Weights of a small GPT-style language model, trained from scratch on English Wikipedia.
Size: 5 heads of 32, MLP 640 GELU, vocabulary 8192, 6.33M parameters.
Architecture: LayerNorm before each block, biases, untied embeddings.
Training: a variant of SOAP for these matrices, 125M tokens, 3818 steps.
Each number is 128 + 32 x the weight over the matrix's rms, rounded and kept within 0 to 255. Layers, rows and columns count from 0. Numbers have three digits each.

# up: layer 7 MLP up, 640x160, rms 0.278, rows 303-322, columns 0-159
# down: layer 7 MLP down (transposed), 640x160, rms 0.298, rows 303-322, columns 0-159
up303:141126135129142148048211068190141159045070132076138137129196139148106149149097073162184130118143145130121136069114165092058138114167147101138105105114107161092129161113130121165088131137133125162080162115091086137139129136058181156159121107143064094131151064169125128116130132083091083129174119124132066145074143137174085158104174112129055117128204105137051119068150057162192087131155152192087103099154180133134107192164075129094136091116090191130121160118116111111176206110100178
down303:136160109209182143108110093155048149050191164103149094147138113119195139142153159093146129131138181102146069047144132189135093131111110141173121152143127160163108149169151134089064091144129115153106114118070132249157155089127228169138123176151196127109139208064140172105128096105105114100165172142067124156061117091120077104120107103105107140181096161097107171083129178080169116140080135088137124122080227127139154158207107110126114128032148144117070119149093160076118162109151137
up304:124106124121173141140098180129149156140156137150113162136149116116174131148155101181145122074137117101113149212114124124066150111113129100150100100130118130123092137100142139068100110124106174157095088179113126111124100140157182125166107118106136096098193093116132164113127215117127166147124095081125091108144123078187111172106111158137155188113205149074156140077083107134078140132153107102135134107147073102051163139151134139171161158146118167140096085114183172105143177116093167
down304:137149107122104151159118150106103106135154125116122142111120143100086102179155080146133129121224134117124141134092135137108129128127080125152111120157116155109126131133102048145147131138109089144136152088166102185100130099076133122083187088119032088175102159161096113148151116155127125107139126123108202162091177152114111178163161138107107106108078167097159121162114126161107121124136095135071139106155098141138152086144131139110152136155176115141104139101143061138168106141128073
up305:090135157110122114121141127190124170138083132117133098175097103124098145107089114153110149095143174131084110125120110183142196139088063107127085149114075174151125085119090107134186132131126108146102135095089121121152146109159155115099154147170106129123104184156119169146131199166158181095130126113164149123152120146067193115071121085192195091130177141173154102154130130153109111108086067135147126113048122077197130140204136138138121081119125131111113103132123102114104116067148110
down305:145127128090164134112184093151142165131099075066120128149165127130133118139185146119145090205129115120132095116118131100154130132180127131124136136127157174073147141140116107078074154120111169184111086128160147094153127098141175144122124105131119096068162172105137089171135098079154134135171113163099144127136146131182119110111120109110137161122114085098160142072134151059111143109077173114125119100096084094140191124133161102135143117147168192107165108125159135113142149159147163
up306:112132046126118142098131113163121141144139177172117087163134118146154132065170111155131135145116125109164090157145166090148073137150058095113118145168121135170106095161157155121104143143106113137127146127166101131147125202178123126145094168159091105111139090150160177083147136124121105137102105114106166145071095121146170118071114131064082115110085138159113151144113119128114127161145138107132100157093118150050105100180113143101107144154127169099121132141142108131091164167118080
down306:120144172152166114162133152116169100134129130111170141111175117131137126170164173121097142097130150139118136159104166131054078131141069142163125115124111116087125168119068136173165118087112172130119172090113162053132143078091126130133127121134204127121060087145166106100128139085109134135118096173114146175080150114161152185096107126157106063117117148117169116174115152124123108120160063160103152147141113164133122152129117128118113160155151104205112133139136153150129075139157126
up307:141087166191149125100076180183107133107128156103157193088155117154086154139116166114114088104138116163101076111145131099131143088133181150121101151127102135180137159078144104153117131148101110145124112110138104151113165126120131166123093118098177141120107076101105101081149125136091098101144084161098104102173115039158117116111147124138142064114102132152136150171134145077129137135132179118119158118119126096087139126029153198117131111108109129145143166105161104121084096128176134
down307:129148105137111137145147161167088148073147131150157096148165163179110092149176118150090138157143097125156082118195144165122151136087136125110107107139141115115140117162129160137133100100065091145059072128139184128162160140098087118097151147140132115075142160121081171151162159147152145121137113129146154153105155125124129128135132145105061103126141168151131156093104132157122146181114083151198108087083183101130182116128111164160107131139121079126120168165078178126147143073138128
up308:136139181132151148129159153161140125122056147041083176175162141162157148167134109133090140139138097094152103157092104100159077117194173162135088152121130149137143152105149076073130142105121128118121133152163154144105160138189059071166123130145142212124131120102114139077028123119125138089128123117135156134103114133123127145137114089087112111115109125082073116175155137124066125144052140151127124128094141144118094125172125127174066121175164108183153109113139159135140101143113154
down308:112126117148153147090093129121115146127143098160115134134077099127155177078107146073113122175097125120128107087166074115153166124149142139083122061165127111131173115138183073088160115156101138154159101091097070177123117059120135157127158131131184160144109102136083121109174163141167104105084112098094147186102141109115163143122146137138114145139207119089131130126144108161088098134083133145129102169114128128086107135122106130169143103117153152108101090167160113133156076211088132
up309:180096122141134129136150150125121160103166094129079155162139127131120175128136095118147087129154165122143114075138090187168126109124147102104137162126131107123141174148073094143113130145125065121149082122106090145113150098100121158139142148134119110110135092135080075133102100128109132139151181172113156167133131109135123070110150129132173128158137147147106122133132106116157150125131167131102139149141138112090087127084124141082131136127141119087126124118155106172105155096123172
down309:125103112127147165121117091120153099128133107137195153134071131103220120112113178025076101148087159134115140115116155128128112160107133141134112109167104067119094139194128132128152100150051143082103159136156121110123127168117172137107127081155067138136117146117127127126147133140128086093130086116115106102134150088078112124133124132162128118133107147154136105117103125120107109141133091088109156110115137125107167154127158118155119112142140092104140163155167131132155129161124119
up310:180074133097162102132125150131125171104143098129107142102102156151089150120169126124093170087166124085141183120156148056129119180113147114149098079170148151153105123081195156153100125097125154140139060102081164191159110167153093133188128132140108116191176166152137140153192136107118147123143128070127090125107056038192123093175100182173076080142113140112114111150132122092111128124114077111126154086138140118110118079110144107120109104075119180124171085127085135094218181122136127
down310:061084140132175134094091161210139098159159120077172197130099160166071124110082163126164104192166192117155158094186105107181091123135103143127121099098075157174115137110122076149181096117107152116167155125111152173137142092077121095143114130128107132165042111132113087140171137057104111194172147082118196211082102100134095034128149129107148182160153192061062143135162132136110142186081098173093132108189131139081090173091116124155126078094099116050159139122157116130105122136122134
up311:154095141147134064161128140120119180130158118189140076098110064163164179114121136114146089131157114060071082125150169114113155151186161101088094134127164088145084111153152069118115098163169120132126097080113155130142113094180138157098112105157100075118038133128099127148167145197136063086171160126175065147108088109195063207162159140112114062125099129141129154096137198146150111147103131092115129093115114127085153146109133152080128116093123167117156155096131164104143163132107126
down311:133127119070135119092121121169079083090185108076179155203037136179135175107121078158090132097108091159097110177134129137125075151178166141119098148121145142074141121167184094117113114174113098154176083143170149123179110103128108162138115153107108135102120229134083132091109123127124121120120080123140225101101098210110077122121119118167129131110169116118121070115097139170120136146104149148137183126167114121122106147164138196086168136199042081152168140147095161073170097166134150
up312:125141127181150098101129129119149152103140117182157153146158092094129100140196136051147093150099135108053071150140132086137113088178101092146067186144173119129178114118132150044082184118128108142088089131148165125067186055083135157152177103167114160166135158173143131138159128094114101175065185063107129128136116092102109085138105101181097162060153153140127111070109143094215118142148204163146138147171094154152110121135138097117116205121104105153101076113121143213069147074149178
down312:107153118110090141128116092152111079060075097112150155140189127135129139133122136129173153133144042148142164139102144141188101144154090097120075168111120103130125077159194171153188088122102095147135123155148168123137122118153209134134129102145165108134082118136103137144167100091093111139207188141118145132192139112115144195078150180087108116125140125174122105120161144139138091131065133088118185122179107145164138106159063125099163126134143157151195150137125138120113131129072101
up313:136182093119112104149087159133139130123138112111144135114172155122145127094138113115158120158144194102169137057171172127094103148150134095054142085135122178134171173196098121081131129108119161171118139170164155135105187026092102050086079077137098136149118067088110096110163116091206085142094152131102125133104062138116161142099123069189091074096058127123112107205134104128102147186092212103078125116160112084108149115132064165084101098104141143149184109109121155105108120141149092
down313:117135048082190120082089140141138141161129144066102056126150126116176092110137106164096165057133144136207114084127163164079133079112112179128045122114093105097065161172145173113088084108136172161089081096131144181152087114144125168060144128126211134175142147155102162078129173150136142129101150111115162146084119104213150040121140067171102081115136184054091134151115129103054131191116122084107080075120114161170166135092126160099112170139103123073093131109175160067102132162150121
up314:093116163171147181096132131119092125110142105122100153105081157116111111129030080105063163238147122124116104125123129156146135165209132103236052106144130117118089123141135108121099119055101163111119112091124115181153108115118125126125160175135141160123103033168120097116149198133090153086083176167092087073095042143126114132136133117159116128140114147141102197110109116139086106147171096139138123157140122126137121136129040117095111128164067127150108151171137082113176128156170126
down314:085123147157131135068130184063167109093187096134112115120158125104116040141034090103116148056142158063056121161097173118184100170093148178181157103040106097106094146115103123075161125151130147103115109167075211149165124162136125178127116133125128125087132161057147085129078104098131162180105145104122188065127099109134069118111123129129159137114070116057124135092179103151173126130139053127161134143094090140101132155122139139088158141149121119180165155108170105183123076145160123
up315:081112145090128063106114122140110112119127115120186134059081138160189113158141127127066150073094101170108180145064185144076153096153155108170162103150132071134153164121132191179103156166186128188170134113156131091155094096084081119107161087073099169093150155137091105156154050130153135156110170092147106153095103134126172146167167123159135098121168125119139115104103138159147113198133176196129230071086142104051097140114037156114192128168166076116147139124145209101154132103147147
down315:162112157145119083135123135136134084104152107086221150165118141145060160088086100111043208130172175084114117144173159126052101122109123085057138159162203107141132161077132165118190077148146047092163166116188143139164184125099136123118215051104106163108189120103137188102127186160130159082080193156122145159118087151105081123108111119217127152120068094141123063102040033100136083218068143157103202101145057189109171171100193103137156139129155131113139101077114198096124207117070178
up316:099113084110117165125192117102116174107105154132141118106123131092147152152047180107166118144148143158129134108180085156157109068082090154175162118107098173142120128126117182088101104134123127144100078075106134196138201142164112120102168112086132094153083097132096182139131101120090133118096144102156110159073136090172129190154151159143093165121152111186149124138129176130158166178160176201120137107066160169112123127101104132165056079142014119096105116160175152123176176144049051
down316:157105140126178166106057086137120117168127112156078102141118121116165082131134149121124173062163144081125134074174136117126095174119173155201135098123070148138114149077167157188178091137061100131076134020128129117183147087197106146065154081096100162072194135093115095171215059117151083077128078148151116171136137164132111151177083156147158072106073123110143120131142176121188141180166091112149190139156129138078114065138144085132083103110106070075115129125119162159149128128108100
up317:151166149167170096091094137100151146109130148097083126110059161110096133107174126159095126115089203132173082175137136134115160095167141108162144169094141162113128161115127188126079109141180176110118153110162110136134078140144156131149107147131109151118135134104135118091109160161096155173134066210144120141106125134099113148102101116086158099126145144102062120148143154133139194096153177145166119144138108144201107116166115126152070167141128168090108131115094103138121124151122118
down317:117132121127154128141137124143118112144140129113137148159106150159157156146126188142133150071113140092128131115166111094109136120110152149157148153118134118165094117154096073106124102169137128155115142131140142177154134082133124156093153119077149148088133224092132152182093135161150134086151100183130115166074164137097178141125167094171126143152155181144099110139132119132110123107143158112090117106107151130137091131135173074162139159127167099134126108139089142165112150187136156
up318:134059183177067083179167132110137127155150152142103123090146122022068132090162143098134102128131187123105098093130139165155115117153065133109107180172163192138106166142124039170130126069185124117223122146102109060133106092142111110128084122115202123040123156109048207118146162075078136103063171115133113121106154147158049123188115152159063186115216073116123179119129134075092050130076165065132090089099150169074061120159145176131140102086191118131197190131185081155085068186115208
down318:152066067138098154124125141162115089172149107137126056136122181083085133138123098122138102151144163125059096070115166089139116146112120165154176202103141106145044120123138087121126099148118147167129141139128106136154105066132128095096095131144144125083115118105116112092156150088108094107080133127129121136122137160145120120164127176179155177119137115107152146128122145157134039104109149148078075115158155152083066195137146092146091148173171104141150126120157111129143133255146137
up319:104189164088145104039141152072067146100140148168127126064115109109158131201127115127126212150142132208123145135165085081149145137128125151071116076131115088094096148116121116112141107149138178107133078084092138133150109185109100102127132095096169112123103122083136077109093117081185085148146178172120082117125103130202142105143117131138160130159160132140106161158114128167097163193108122108131027144169182211069150168161118144106121143122110111085135168141136145137138121092147137
down319:121141077122119104076128185103125155152139097155160143084134139147116096136078053167137157125071146114168183172111076080164109131117135136123130148111146144119120182097129066140049107112058109149129150135156146109119160178147151105162162100147150141086157093174109094152111104108057066127092121056116144096104095140134163078098127120105153131119107187122124148147095149154057205103114169065117100097112136177133145139121125159149102061074103077147124149135118122109112134108099136
up320:168127125124153118123051152125123071099164181124084172098106168137089152124133116141209113143126131080112101138151073121170111130161165163139149158134082120126083103143096160175048125115127157154149117124086191145151168131131103130092129097166117108118135144078077097093159149122152168159111122190123122166096113160153087107124118143094152121105065192134129133074134111113092085126154100167141166154111119144117129186090117184084098127134104103172153115130167097139127102195131093
down320:106138132124122143066140130229097096138103119113131126125138099154137146140130142133115092068146138183128152081154051153120150123066136146097110137096164140084159167143151082097148119190117100100100136135096101124090089097162100126132130145114127129111141151119159179124098134112160155115145075108087154144112089113147089150084131091121098081073136134133171122112069095174140106122220123161117110152144144146115115104099151139155163151115138132217100122113154145132117155113075102
up321:077163097118130205114140150119101137135130170138117151152063126153120073070108171151165080132090146188129139107153126121135128153090178146145150129083099152098151143141128177162153096148119074137142172126189179139140127170129164120130101119153078101180120119157111112123148112120126104122172199094118134090079093108125112159091130104155131093120126145123129151094126121099159090092171062110130140149095093118111080156125165112145182082096164159213131108118114122125125086151174090
down321:130134100124098197143129126091126096183125124169160162123115166147128173155166153145169159155141082175120122132171182147107145134131062126083113124072138127178051206071204127128056106118144110124077091141168137068127095132118137137156107122195129080070135164120170095158169114118122134125141153136138136146145174126168165108167123103114140132113123116117127097100130152086068102152079179058135147086133119182142118086131085164173119092133147147178167158151114151121098093109090119
up322:084108095159179142101138147144089138066197126177111157106135151144110119117086087122104138128160083107151121165135088122139145087077114204101067111127115094099129137101188153128132185134146124114137160126184197150077140145172123063171133116141100108129154120134139161164099127109138120091134101150124098143115103148108086120091153134112097069159120151066103114103105140150140177183163116104070131140140151209148132180198137096108196117122151117155126194140103140198054104141104130
down322:139152090118092109184128178110111089097128130133122143167104196176046125046122086112107143201088143144125159204113114132125087098088130143110038131136154078121083113127099104155105098119070181145080218098143180149076108137174072145106160127104103133123178156127090123134049160138191081066156139091126085129154113107173088150111118114178136192134161165108104137105106112052208123154067045139094177042105101144157177144175170120086122208152130088078095144092055123170149146134131114